Weights of a small transformer language model.
Size: 14 layers, width 256, MLP 704 SwiGLU, vocabulary 2048.
Training: a variant of SOAP for these matrices, 161M tokens, 4899 steps.
Each number is 128 + 32 x the weight over the matrix's rms, rounded and kept within 0 to 255. Layers, rows and columns count from 0. Numbers have three digits each.

# layer 11 attention query, 256x256, rms 0.0858, rows 0-108, columns 128-255
071128107111149123162115114078191107125130149151124090151118107132103141139138141133136084108163175107124151109087078146119124077101120106128163103205109063086111088135105188133122136157123140105102121140169090112129157172054111188162117134072134144135128174141102110093122096109088124140100156085130142143116152086084138094111140060115134094121121156139132095160136074083133103151185
181179117096134149083105098143183129143176128143147082094140109191139141102141127152115119197154123099110162131120128144107141170137172085135103135110117162108137145135130053107118151123115128129126143098127159114174145136138136153134091087102108160097129182115155085213113146151153113134083114157099154124135134145160081131115144134124092138160114119110142146140087093125094147100138
114105107109170120155090141156142156100078052075135183115192135119111080130119127113126148109129079129166079148135145113143072133124156135143138070084154078135104154084128153085123181113105141141120106135148141147133148070159139132111152112124156149144066119161122132163098142159123143121086111097105147114157137131144084156134059173086104104145109122104057124117123156150104113122074
140085106148179128171131111148156120132096125121100149158116112131130182108131103158078111126164112145153115139147125122148081137094072124150115101135093118133095124143171131155087167122103105105110121147086105121153103163121117138132151121133146129088107125132115156151081127129144137153163094091095117125070108124131133163097104112145118183126126132125131139161149118112167147106130
096092131136142119074080148110102089133113067096093118143126163167165120139097118132128151106126051151194140082124128144108093153170150126169127107115167094128153188085122114117137154175111114118130082160120141126088157071130167161122182158124141113192110129124117116158123133171167146154106099116153146153124147187125109173164119133119131154073150141100114115101123178132090134140072
149088112184100132106104113061123116103084134119155136167165118114163137102113116133145140114122136170100098163131137089171109108096104113080116081146128140144124075153150172156104176137128114113103128135104117122147125124118117166141162098146093076122056110115113140157135152127121108093168144065082139087127113160117170112144126142137169090140145155128153113128117161166151094131099
099141130211084148151170167178170154068151152140139103077100119077172100123147117176117084120185169086121134140160173109174118101113122078124117102159096146172093129182143061103141096177159133192082157124118117104194126166104075145117105126159169133123116121178126094067144108114034090107149160061144126137055149161105142134124141110135157090224127140119135131164162072120150053144144
071135102127116085201105098147134160118135122097119116116122132123140124100216116106132051110108102083082168140111104121117104150186119137081106129134121093125130144102180118096143117128105183140116166120147146123084148099109132097155125172115123176067123166124170081176117109138161112138148134147142117140153116125151163131088152147171090149156123125105108108175102119182124151121144
078102110122144144110184097092080109119114103118132108141144143158156158115131125118126085169165157110154128082172145075155117108125155069144105092190118085128101104154132045127130089153132107175130106125150157123181163123123106142163177142132135109150098119140112157088130132130127093113107155088121122172101138106128180151143152113145149105157110115125144075147189176119129091150097
118142116151097105170153166134151144123107091119156045126131088168179175105179082134100025086149154120125100103088142090116121161138101092099091097130165092098080116135131159075116175105150148144118115121123172137130115119194074187160155154106157166037148109088170102154118138063098107159133151107061126154151149135163132143053105127111112081174156149102079106151137108141155082117106
135087100129159144131135123170062064053142063103128130091129175067174170113084126161126164134135152054125129105195125141168050126167158067140152043097149112148107131128149169105156190130201120217106106167125148072131111134126108101144176107106131146131085169107125110037078123114110138058142076000097125116058149108156194182149209104195093127149137146137132133073104151127096140140086
143110125140131094157171180165150154057125128139114154068080102125112172105154094135104072120113095168133056182150116075133138113081099147179101094118129121083132126131162146144147133081127174129107106103101121114118110087164124131118153100064104104105155155047152140105097144159048157079149110130089091093117174166186157163103135160104106138149152134126114150159118089077132125041113
094065159144074161184159128144148131092101111078125129138137121138166169121160107185106033123134142126154108107089152077144122112119070076104096101102135127100069095123140134164143163167152175189073145145192161158116142151142118140142137200166144145086090079152150132136089171124181086127166123116116084164172168182194110126103090169155117096166124139085131118153163132213193129104082
063116140080089094148146131142173183131160147185099088117103140118103100141136167124139033089158149131111107109160139149090102126155147114099129190127181088130140169153127106099126113117125130152154161116107105138068053135113066106122120132126136123080157099124123126137156137128094162143117135180147131131101162099118113174128079143108170111120150186135085131122108117150098164179167
108088146110084169114068121109180211121079149087119078149121077133141086134122121155065143124104109111130171114137179127134094145169117117108099095091101166144129129132111148121114138162071141102105172090128132136112133130147074111138118115111156059185170055131134097164115145136131135136161127128188146147150137143147093158079065157118126088108087126078163123155137110096137118143129
119100110149057172188157148159142122068142162178143098065100108115175156115135116168128103117123129144139144136174130099101131131146085089132181077157113095111086134109155160090152121136150147145103138142141118183110135138146142159170148127107155120094114133129155113157077175090113100139159147087130125130148092185086212150169131121131154136176155133103124170166108128124166173137099
171124125115136158186158143093138122105176109082150106132187100154176135119165084175158105157106123079122138090166098122116141106159079104059099097133139110163059106151132093072109096151146115135109093161172137120180168116091049084136161110145130160173063133156108124053086118138126121084137143100114087105114119107088114193141157121156114133152111149121132121165103137177142068135099
150145137110095140172124184174181142111119127143079117129131100134151095137113170128156079139147068120149095202150185188151172089070152107114140146161086142114144208129116150140113079117134176133126143065117052126050113151118104211125091156171114106089117140125104111138126100130130159154143114189143099177056116128088127140137132162116176116104156152134093100076106163184135156140132
125110080084176199163067083107164089105103136117178141114165128191129104138123162146089131174098163163131096107109156086113104122163142112125088130121097119162106126109111102105091127135127152140146136167171120161080152127171061133120099128168147093131147096079139124153108119115145128123130158117077087100125090148124042175117110147111148096117148106117099134126132149115165147123124
142122139094189126117079077108163100132112152138087139166178112114119112173148161118130158134111153175142082135098083173119122135139125140108120121120089154124108110121162137078092195112088104095134107089134155126145091084157149135128186162174145111140107085142079113196121141117170115145153153102137105098144086135164095146133106115083177105115136107151081165126107126132138079151202
149058146104110148130088059088154156086086134032098104171111141174188106125190128160145135182085125086112138112110185144148089184103171063082128083098093134190111153103079118140081164139083074160080168145179182140133129137161068094140104148177202102149087041117147100079094173086142102119140105137173116150172144217113105192088165118191134094124097160069140154141110127176128126122098
141142114150115167102138146128114119108115135117169096105090127135129116125119166127120145106098139139099173123108134152182136141078125093158159133170077139130116079108138142145084147166145110149072086136143149205184104134185160155132083137126138071079135090123106105149138182164136170158138106169142129156145129128082098136118135125122133144105167085102156106125130144123147096160147
177159122132173128105123060142149132089166129146127128112137132110170106149151151087137103111126173122120098110130086121118133065112089169121137155160146123130127138127114129127126058115107150119121129156115109115171119152119133135164137125114097145096143139149111128104122120111195079159103117148100129129116109145103141138140082101150160099152119146165140108106098162172125169138137
114097106094111177090119087156124146147130133104148137138160138189148133108107149140128109122077118166129134117070172147115110206123133176143121077121112137157096090140106126087130123091107106157146133108122147145121121088160062144112078145154136109163103028129139139195133106077142157116117176109146129157204127161142114152129093130154100145136115102109178083154093147101124135159092
104124108145162119069127099117130139140081119113126123106156165104093135140150114134098114169074162058141120136193068145115111152185159162129100146134080106135099052141156118115113099134117143151138097129089132128155173136136175132122144144150146116169081158106109141100071118084133158079127148122079109022163135168145152139169107129106096106148112162114157157139070141154134158140176
160160149159120090167108118158106142108148150133173134135100073099153173142103147099105170125109089127128132141125092188153149127048105134137141210181159115100106104110125104115166137149123176101159091174125143129122111122091100189118075142078119114135179183116112214158217162171149167086085115123109077154142074099083145073131112136125164170139173103120084106094103181160181071096159
112139087085111149106103096079154122114130139146118173134181153084128136134145113159134178137147176076131125163163077115102105151203152141127116136107079160144161117114172127135097092134105082130141163142069110108151162151131178059129165092155105143158067140144149102124119174084109100052118126121140166072139143187142142141170128098174103154137097139134127152106135126087097166123097
154131110180144100140190099134159128079148114116197101094115133103169157136093156143130111116065145090122157138142068079107134078122050164063123136167110104125111062090119083090094069104141116161147111113177117205139135131131135147120072152123082129095126141128080147097124151153174092118101153097083159182121122147065150155145146079131099120203163118151189074134087124191146080123103
145135137060169077119169138149124120145119148182132149065101118063086161143092161082146121092169115093114086118129109100135129118111083159181198176142162126140132109109111162161149127104156096109131151160128096085188047106117144108116165120119085102090140132176071151123154110139079093136133117138115125129117129052139159087159136078141109106148173128152155155111139095110065095133121
087151116073117136165076092094165123131103107154134131166117136064139128106142101145110154157092146121132081105134070108117108139164153118099083098110109152187136099176106133114126170155106143136105144143158136140163160170146115092155181127183080161128076111144164146123120157057152126102138096194142187130174078200168098125049142085154104132137062142115161154175178118125138121111094
096154148117153127129126108119130104101122130109142155114097116133103127140097143140135134137107083171130154102094117101141163125116179195204120144142135089073110108120104062136111088083111096085124073122116178099076130122150098177121099152164132118104128132115120081115176124103114129133110107125104134151111116120092091162128145122097113114166139105103121138121156136104118119124165
104104158064107078123155186095118114186128164178146095136106177100106075087122124113120124107142072142138144153150145112141139093153144071182158138095160178162157152127129162126159142187129127130098141127100160111106072100142140145133151100149131116137146177161138143140152144141057123117119099139132174157103164072136187138108119160122140101062109122122130132114106110083139228149133
118094118124096134132134152102128105129089117125138131121110116136111127137151136130120150133161115138121124096104143152129116119137125122144121111115120123137155097146100138127115127122142147102138109082117146115149146148153136129129115111146103132138128141141120113121143111155170118133123127114141091103143113147129127156115135145126143171132129122116125150107154127120126116124125
124148121118116147129130121161143102101130120094117125129115116115125125124136132121116144119121132110099138095102133149142126132118137108135105101137114135120126142130113130143123131131128131115144134119134132115101140123118141091112109123130143132140109111123139096138111129144114113130093137126140125108111133078136124144139122136140155149120120111114151154125132148121120141119131
124108132115112142116128135123153133111108100149138150129153114136135130137105133108124137120136138138131141152132116139127142147116139136107129136128142129108123126124122128118130097138087131112137143122135134129114140107122111113133136129134146114116114128155129115111144110132127141112117144131147133148127113130129123141112151122146120164118111088123160111137134100136152133105142
095128113158127114139123120090136143141141113108135142122135131122124139132146145154112127130121162162126154118122113116173146105132140127124143114127122138135110115132112136137135130138139140139105121114143122155149110122117147147145153122104114145113088125151132161096109120109135121123124132102125153164109125142127128149124125101123133133154118141117137127145152135132141116148136
141104092090102143110129155137115129102136130116158120130134163128138120112109123107112108160131117126116116120124139128121141166117119115139124151123148121085104134131130116112127136130116135100118081139143141132108121116097150126130130128117152094141187103147142125159148155149119136116101154138139105167121122087150136132103141088126096124123124144143112121131114087102112170124136
149106115146124129137123148106169172150127125124097150143115130146126123127109131143155153153146130164122111122120148100130102127113115100121125089117107153133105143129111150127133146140116102126131104097107131117124126122119126152119127113121114156124112145168129143139109145111127100132146123112126150144125135169143137136133129141136147121128117134127113112150126112143106107136132
113133150149154127138157135118148131129140178137094150157101127122110132125164129142127107114118085128130109133094109139153105114134086164148122116106131142137155145149104149146126083095125107129128176142135115120101160116121122125107100136127096140116097145116109075112148103121108152128101136099100161117106153164117141096121131173099145140146154092138137122130125163130138134107128
169155141104154109116119125133131101128164138165131099112163130107108113134130119123129136108109156096148147129138137119124145129139152161134131140104146114137140116092129151135125129121138152125120137116120145103120111117112132160130127155114127120134114128119102166135144136140128110139095112133113132166139153105105090100132156128137127134132119127126141138083112152099118120119117
108147136129121162153130141082113174107066097132112136134105131138138115144126120133111131131112109154141135087129133109097109122116144111145124124149071111110116138164118085104133114110132136135119145123167135154123171119169147128135152111106093109132118101110144121112116115089135121153152126163123129109130108122116126149131088118122131121140136151110123115143146113130154128146147
147117126156147118139113118091139132116089158154134151133110109127107135122162127099121119139140087129096150112115131115129116114154128123111121159128110126143118139135134077150123095142115160151141117137136126144112130095110109123118135128125096138115074128115112122128118095145142127148133124122090142140119144113142122147114140162103120127131141113142094136122116150150130155093130
111125136123109124125105117119103119172177135139144107127159112119090116141143135109121130137124151096118156127098130136148129119115157140148143098099125139126131125150171130137140114120139116122132132130133138103131100106132140136155136149122139104131169157113108149148119139171125132149106120114133088172119162084103135121144153148182101158136119102137127122095107129101100129138132
150099133106141182138100144131097100126168127136138124114126123131108173144134114095119128130106155118132138116120144128125174116103154088124105120114118127081075137167090057123146106113157139144103097130132181133126109134112116163129127147127157143138135121144150129119156127160113155146138100143147125159138093066137129155113139134161159155135116133116152137121120136132131123136136
137130144197132150146114157093113180124101137151071161164101122118138118147153126132140155133125069143130141101129099129072071155118079146113177123173116173142168166175124108102152111109130095114160132122156150130154195124150146159153107114080100141133123118147120120126108075074088148164129120130128163114123118123143139148133067141119117113110124168111127153152122073169115114152136
146114121149136117139141100127160124144177178116163120160099132159164114127152108131151122132162110124116184165104099100154129114112180128141108098101117112121139162130144117128119088139119160147125105168105111139066071107125100162114103129130111125084076160124115110124130123152139121129163151129125150152102144117130126096111143180134120204144123102117112136127131132119111112129119
114127166150141161163132116122116147091108125102088163113142143129139150125088136121143118168125100134129085075143137152070108139125050148133128108177076141120126146157087169135128174130091110132138159146187145095154231115137122119140134135104154137165123152097109085100108113033098181156158090135093166091117099179135117123129122129110132074128118178139154163148159067160125101122139
123167114175117098146126101123159160153059125106088118130078140098147144134156134138120167159126087143098126119145093102090096110133106161124149148146106151148135183159124143088158129123120093118138128141188135137169172150154148129133127114092072142100102147166128111091096085086127126124123131103179151080136117168123202121173128116107114132124132139128103156145110113151130115137159
092125095155115129136120086105122164124100094106104162111105182153163133107153090148095144122107084153120124147158122128065116087128116166085131121131096134161150135131112125127134147118120117136128096124174091131108190131070114110135149138147109139096072086145183078164076117129158119077131128144157137088128121101111134142199144070079169121138119115132125121136133115140152151146111
077093107092144127084133174154164115164145128146135181146096139151142111119147141089144102153160134113124083144101139149133182122130198078139103144071105135118180107101121145154094151141100112101122106149098154178061134099107074140109139121097129125146127127111089102141116142162136125111110160112157122178122154067136109118130118161189103175112125160111121116092143148121150123117107
069127099081160118196087129167145139157145137120097133094114185131084123079129157137104116099167123143134062133139060105106083082131121076074170160123181096161196155114122138087111131099113123139149136143148109122164121137067072101162131129086112124130128112137169141120186130111077142059116138170107177019109127137080131155152136090113069104135143147143162111126136087112130183149142
137164122074062099152121090114169181132138129171155104176212168094102040127098128064220100156187168112070132151081126097177108074097133167092165149163117173160097164132126080121068174130191134169106114118163091091115052187178118144065146147218047068143079158119092153078110160135123022084215098083129111081110089073124096144087169074130171085160169117195081101151147141151079086194203
129071124120085110063119198134086190102075175137090146118102161155136215132165083056186133154121101116182120140151120153053155155105163151111063217113091201163171119131019173139142152154138056115076205184102148110143252077093104155130127059099122108135184109093113081150118131080132142165136081180205135113110165174113094138154114107161153038067143146175139128129158128175163099091134
174156020060113118110099183104041108200198129094169105130052130117157130158132133108094116187171127051059179157068118108188191158087196134142153217202132173139163106145097066061118120125070064122091134133047129124176083132228130255151098092163144187059147157211113140129175216111156052135106195082239171144148118103199101185068168103174113131068129108121161079153091254132096105093224
175093000125138201103095071153063114116166135137137124124092209059161123088076035079136121151038081038163072230086116099126139118130078152073121095100064142128161139128081139122076156103154155204058100084155192144185099138183140200212140151140107123155061203159112143156150127193175181053191159137091182196146103179066226095199207117199132196129142036172222147092136147209135184081108
143074058144051165114038161181219149115157083146085111162100111214145134056112124217070056177124018222000155099052232124128112132146079115124095041186144104054096077176048053066103122076018145140165101121026125126080163173071109165130094209074151136217176071164253053221178088071121187073195247194158081063173126037183152178148069125164179143149099172075199139171139165080115154216109
179112140092192247164153159040105090141175145036249202155144255136152131205096150081084194242078143059215180100255155180041118155200152090110177096193040094177117200139091060086127170206170126137090014105181169074149102161087133100123189031089175161255048170146083175068076080138213182071054167127104173060163053164145090245168166089131188149070080115165140151168000154042125077082104
157188113180043054131069127046185242087082074093148109203142000122131092157068156095098141034101074131237152114103185148174111094065080075078109125100121248097136133109169146088189175132060255049166210103096163108063152065083150161164099157128091255182170136104071126188193126143133196173089071107081087115183059052157100041175090112090149171168172085098052102075153117113172084081114
128103054091053128124180157143189146111227141180080152118143085017040116157111124115143157108247148060166151105186081062165104126185098117150131079134161137007193175091182219220047098097171084127171149140085000191113135192049114159219172182178059212127058152182048184050147147048113089191159199090094179086085178077110174140157193000167081059078111061192140152144142197134073161216124
086065150177130140194162124205116081068187108159115071086090070179147133140174189126113038091209087203055094052138172098102116128170119125084134141109190047131161073121119167111142167143104040118105100121183072196106179126073155018091157198109157093080088015170153123072109118122098099176121120164137108166092182131130130209133108142101087109153083193119095087188159053162051086200124
191181146120151078159112132101160023165051069154157167067060145065101184081182092145131210217045125129094091254091142153169142121084081208199136139054142038128122120151152088217105039142104021046244115189107118054121085144126174038084175071090082166101184218177182218181089168166146111141152124193127190091187013116087168147079109129168161124176191163127179255141143108137125139062165
123223092007115065224044049019149047162107058131155255185097131011136118059120117150248115148143176122146058071037015083112175036186137012016096132101139106110166047212048118105103098137077141187195072095227197027105155109125126067081227174223094135115113072183125133124221203114253087123137005122173146177194133172197084067112169059199128186158014148059203143102126000153120126058106
087152157211230120180131179139094159140104109150124142032161170133011253155041154068178114182170127223193127131067061144171150117141136190255195166254087000141029089157015132142128000040255062136201050153097177000025178110099138192171129172011075078178194205114117110113139190121204150099111166117056205112106083085048101102200128099000162208181116138178162111130210078043137164199095
173244148080082082131169088188079199119167189254082200095207144120096055089150134129088116098182054131143220096057177138148198175134195000126200159063255205130175119166131143145255138033211141089125111075127128168175106180141164199060124132135099109212171119173218166107140142124115167057071099010107184110149222190067121156130081128070093100034094041171120117153080178116157129063054
129142167155095136102096098089140159152178116124154131124092180123133163124161117137098131128101192120148097107163105162110163083100161138148130150151134136149104115111125124120157120150152143102083117101155099134180087150134019200122157166104194139114117142099147159067133055091062080118130155094111131179099126053074132092119075120157142148156098102148171095142157109117170105182160
212111011117052176161161123095115109244181096102206116163124164112174075105160105129226082139157170113149171126065187116187101135094196150068104151193159100114170111143059054153168174152127098152102151134156126129171100113049153156108082124175101166123094121117093105134186078122117088150123106155182084139155117175188112175081181067194101173138111107108171070196136134133150102120163
153056141061152147067127203126102212137104132118055141134149124122081188156084173082116085170100098081150089147079064140130105215143103183084150129123153140101136167094149123106124131157164161161169107202137144087118143122145165150103111093118070063132066103109107082099130214136120215115117118100155159134111138147172116091141149156099125136111113129150084168063100114121079140150044
115123186114169160099089167171080134089114152153064109101128184150123162111117148164097122134128104155116113135166078141129161200124113110145100118115098136140130149092105135105109172109108102099142162074088107126040149118113108129170110090113107117145120147110130138150145201138195151120111109037172112027137149134137117153134116182151121079099141120093023173140098146098111150119100
130068138124090096078088133162101103116105126161128144049182136089021163141073174063135179148151101169178057144144104181062178163131143125146128113113154117113128196140124188152170090169128097097181136110129076109123129127116108114090135114097102151196124139085086129140174169143152200127137124146133120133164137095113127171166119137085126144098129131178089217060117167120117134113096
139093104134157164117122126176097104131109147090152147148123129109108194122138137145099096126109141106141082132135109182146167107086156137148103074069077109083153118100167110110121183155072123124113116089089179127081115130067215180085119134132150128160128094155119125138208183173106141082149120132133083155104118135136087177194116140098178132085117158114095147065130157141150097097096
179165144197118147146145160089166177149145107110136111136088225156124113093128094200168148138159185132107134168099148078164112120160120088114157120169076193144142079154097090089113156057080107157066122162104095111168151144121090160173057139065117113097162079139175157080173116055096087131141142132193119136183132180141095157098143083172109122173102131167160095186139131114167136165181
141147107098110126159155063085160116169144167154117158155131137151105116100149107154182094097172114127134144166103158126111119105125101163152159164134158139137139185117110104167118101094114119123150160140130126117114118129095146125137079083121121134119165201109168173155150069155137126125128165181090090115135160111126097159110113094145077125100146066137106101180116133138177140170146
092164132177124109182114097088188118109041119188110138127103105123178170130114116180149229098187157066148143089184129099120130119106146081148107140119168094094137084159105169145142099166149134144144097149114135148173159127149052138134177169103130132124094166155132172097127114087066091172113183134120163097119114146137125130092161079106123097140148166127176109111154157195161132150198
090162081120068097155179092138158148126165139142171174160114152128147141100120115141127121093151130130143102101139124105100106083093117106153146156124118163102094141118084090126103099176153131163101141156114132150159122146143109129131124147161125152117158108160194107128123091112099073166173160201153102119116132116173134119149136135122138146153099118112184086160114107130129145158144
126178176132134091124064115164141134122095104145102137134040118116127192115129116149119200133101129095109098136183093115142156130130149190106153171080094106080200142094108112126084144093134179119165092182135160102145134094123198066117131127098052149090142183212063146204252170122178140165178130163188096085143119136114167169099129120127189119108181136139083165090100139212062157103149
137118175142139116178125148168163106125117191153065158110203162105100153138187153111109150101122052116149127120124082125090163171071082076145106107088177128134131194136173159165148131140154148092101155172145096119130135147159140200098193107112108105159151178101129128105155122141117192079119106114100153121180146106110126079125116126110116077106144125093116163092104160139140153161161
149101039204107213231217126074184095086184126157130167155171102093218123102161089179097117118063133153126133107140136075148109096169062113106140064150092162126126045174162160109135177133145081137106129110110105141202139170126112106152143120162135154158111118171139126042125073083108091111171167091097138135105114228140119110087190134161085130147146153106169133197152110226173127155143
158153142114081107141140143163182140134102138103138133136112181111147107131126130118143144151139108135136125116156131107116094105095151148114142169177087122128106102170118142135138131095118127133154171115152166171118131145174103119179133168085164114180152182129169112116107134116134103157175127131143142127153116108114159145086146127067125119146122077121090122125152192104151125096162
147102112103050144146103100145115096132087126144135138150169115114165146133092110141097148156096152111095171091121107135162141121138115113098129109149121143126104091106134112108125115119136112147147111114135137119179148157151168154066122130132108129127101066146129183199082106143118104105101127116121157128140136119129110119104159149117113170109133155128119124175145118137138150111108
108085099168113163137169110121126087101113113141142149139132102125136123115131118157144179143128159092105104052115122134142092101151134107121128093171156094123144116165162127118110180092106156175078171123144093189155125132150093091153149154132120118108113145180144099165039087110112151176098153097148161079144158188145108135109113107143104133142109111085174148133103083141161112189189
184149060156178146162200123085123115114114133174207112146078157088182064112133094181119121136149151087139153126181139138126127110153149100109137151112113170138153100147169132143117168090124111125142081138172104182182133086116113081199153136176183130109107124121130197130149113106140066177145099130145046127138159146142140159062137128192111117123089145104122141153113082197147095159180
133119145164139092084118092128123152176078139117151094119201123103093100155097157049148191110078194098166145148111094140126104111124142172174183133174100157134118171059149143137161158118162097098126140147132107168098121081097121108125084104128133102126125132087094127135151104161126102060123144117141094090208096134122120083141093124092141092081162100139071115064140094099101096118131
152075081121152125096164142086150100132088108099129084126096116100139103146163119171144130119132138100133174119100185082113154100102122138108156161125145129154118117118109096106132123122133125139126165067202155174124089179096041163100121128118193135128120177133117111152128098112144079131110139126189142117124162098133116124119067091150094121131123132124148089179132159092151129118112
097103150107123113108103086152139136203110154131143106121140165177096116108132146118148095123116069177135182154102119108129100143118088162134094086142121133128133133125091108133121116139131113159121108106148129138100098063083129132106164105153123114145102130152145149107121118162158086114136109192102125133170174091146097121122105145118145179090117123085111120108146103116124130106066
141104101157068187159134141107124120110134142159153120148153128087160086134173084168124087120102169144139088138142156139103092099122108108063140148145133143083110137132134105120120168136142143155125166098148123098154127134088098055167067139164128086140159096178137148078139144121130116161111160155209073127126142115113096143108110161168125134166145110110154137129153115114147081152125
146084139133072150168130125099173128164144095146128119126143126147130123133122117153106133155151128114121114129193168116155123072119085125112121179136080129139112113122102146119156100133116119126114137113153126126120128134102139179124122122126154100154136115153136212128167140138143109150140118134182132151086131121165110154131139134120127116109136135144126109166144118123169088108136
159159116141143136164109129132114159122125048126096168124124139100105095134076128121115182115139081139128088171139127134126153115150101151149168197119144145156121120173126097140121104177150165102143128139133129173123138189126129168149147119130130133148161156172138132119155113100100095150111104117120109154130084154097194146145185093090114152124129183150181121118082152119126146134159
139093117119115180132118090122104093104174137114107137122146136116136078138125084168104120113117116141108173133063151106128126097095182124171095165155107119126134116127111094121139108134069171123124142104160126139150124112131173114196134159152151162098111129099165124151113081166164102132069158071178159115131111166138115125094194116135128128134136060141131135155092178148113092102124
132121114124112139107167187073111096152120123132110145120113122133082098130122118112147116156119121115133188094160077121154088109172137168154097132155154079088126156156142152110143127128122108140154129093118102160113153145116082096136159099120096138100126111121151157119057179129152163121127145119164131117149123141158109120101093068140106114107110124120124088170126131122093133115140
125147132128118111127102157143145156138110136129139087100148139092147103125090154150122135142165095117126131095139140122139127142063081168166158148104129091139158137100120096107142147163154146128147162173097147092081069061074130181136115115072125067114149110119145111170152153157129154088147117165158156117125135140158135172165155093102096091113103156096161125073145117104096105141137
125124185122158143090165152103127099121136125135116144116128133109103143121142087141064139138126116095154120115168122123120106119157142156159094149121122141120138157146164148137095103126142107117131142123116105070123097136178138147124144155129134100160115107152112127134143137130139111154103150114154143136044142080175133086120104133101103144117138090128156176101089104139141188073159
097167104147105090143126091095175124119123107158127132098140128142194098111143124191115097120141170159093107088094155073165107128132110140078115140160130068121118146125132147094149149114115098170116136150127132133157125169108137144111149151164146123102128059194122120108080077119122083097080123132139091138180112135128119154078116084107160099158108091117159082172145140157149113132182
099187109156168136150127181135138138110038148094110158081137118127047139130167122116107123147109090166138137111137109153147070142205154152103106133167133171103122108167126198150113095118153151102170098148125081123115173099125098165145163159088162097127123115134122141090117108135167115103190098111113140127125133180173133069151102115128148156135143108152206143142086153160127159086104
130203130125081153169166118079159087164115115096134125137060157154124115089128092125136060148148154117146120129104091108184081095166119121089134079165147118164093126101104158113099133127110139148119116135133139156169138166089150062096172083143136148124091132123171118126085150097140081137157122130161144126119161134168134126054136104149124130149083121134172095182143100157056124091118
134164123101136117141113128122109088108154121133131137127139158130148093144113163170114110117160152144137132161110049147132078096153124127098133120142152124157165099126105095088087091134143111149115093109114102124162103105102120116164075142120082146135079118186126158100150143116167062090125101131138133094105151081088095136166070137177169159116156126106164127134113150168168154143138
164121096164104139129130165112079132149100112121124114123146147127127083149112143131113105111143092126131143133111127132110124130153119152107116145153126110122125094145141205168113095124130163116159130112098152166141181182106142095176157099072140160159089153134125109091087108117135155132128152058098139098098112142104108100060140151108089113065121089150123134147129083123156112169124
118145147130143122152154136132106154126192150140160114084111140123106103132133119111137066107142107143117170124124145148067096118106114128118120133093092114135136093133081115129149095109121056108121161122114114129159142150099075146107123144108086074109085068165086093089122105133114085139107118110118103177106089114149113165128128079144122111145122064128163083160128128107133127153121
136109106142147143121119136120137167118111140119177124136155155087111087143147123116121122142114125150158138069137136160153124097119114118156143122124100110160105138136109120097134122131108107140096114124144174150147101145164096094184109121124136131115139126080141144155140109137088117154071123124108126137114116183113113150115172194150122139176140129149123087150120115113106056166159
155095121165133113095098167136110103108105100142126119122160099175115178101139142163126130164102134123114107165131066118166120170141077125141149159119134138103109152099123115129132201135097161156153103130130118142136152109182140175128157125111107125135135161090181132158136133132159175184188156117126193111150120131148097132115090123141138164144129129092123149092081116132146084128088
130111096159086091169118149150180147144106119110053157164103139109156183114172142142103116108122125153096077165119152159123121137158114109149115141131136153099146118117168153132120117130139119130165077141127130110125115127137182113121103088124111129152125123111132127108111120097103130082126147168158121061122107130119138094177115129134152133120139137115124132097123119135140153117104
141089072096142135084116217144092109108146112181091146131115142166123194100156140146102141174127112125141072162160104118140099174152115120105104146128132113057118167060145102142113181162140128174173105137125129128107164138133175114158104094146137093150129192110181186143106174110154213135162136171140138068158134170154099146192101135140119162084112123102134171085099122120149176145102
112096115147119136113136156116088126124142116123140172120091156089123134112125139162115134098108119151141116136127089171156127126128116115131129120141139158138122124148151142140147135121146111127123142103137119117135137112137152145137114153124146112125106122131143095092144157110149130109130104115135144121124096136110165098180111136127163131151121126132122145110128134110104197116127
173149127189118087134158149101152181161208145119138120173129129126147117134163141120111130119149142149145132157080128083136140107152119117170167089092123121149165084194124126124142119152114065149108159080116150161135114169139139119093093091098110140094071117169086127079133121139088085143082090115144108125122095147098150127094160163116125152138124126149143058140141128113155134094165
091132125094132113074126109133097120117138152155148106122127156115097091137128122092149138168153163075151163154171102086156062119141128138169150119143161134153154140089122146120115133151137103155112162170172130128125110133099075092129131101192137121096153171155134099156146141134144100153111132139172106160131154117182120102117158082118079119126117098153136105094121135125063125099103
132165161161164158120149122114139172117096168129151138166107130098178109123113126142115169124141113165107155055143120165092190106154109115094098113150048159126117095173148128130161124126136088117123120105123155143183174141177124120085088177094142109141106118143152111100137081091114091079147157079111100181045065158094131130104118102102142116145124124147124117154170119124188116127187
113138154163101084157153098074144150148139123146174114106069186119157062145175146105129126119132156143103174104072162103117129083159124181168104179109093124172132108142132134095162094128134076158135139103148136129100089126113138064124107125144108095090076115171113129121160104185109072128142114176167117163137092051105161122120198176103124143139120138118139070112110148145134128127186
136161123117105095131146087125142144144155149174128078132139121147068117139158144127166115116135079068118095187116108125153106144141137132161166152153180093106182174113165097102115137108161188104152171137118085127121074090130133144114096121130108162081152204135110155069119130164113122128086116156196101144162175112147130105138143142173148144070131073154130148107096115100113155142078
115100117120153117150081113158117096104070124121147166132129094112108206110129121125101122131134132095107116110170078117149125174126155055104080084156147154063117173077156112149110121160132171132111147135086101162105153100198110114159152118138150133160149155147150154120125152136163145117165119084115143111173153097088134090123102103135112161122120077154136141104139168126128081117079
132118168141148116146143145091210122106114134125126180197112106172159081141134141179080141179112116160120128065107133177099119108140065112147118085139094189138145107207129168088166162099138126110126134133143132120209202138142095137111104090120112117146118149145137066130115061106102137143138143097115183159096108169081151147139121175080158067121123106136103107152135103115150113175113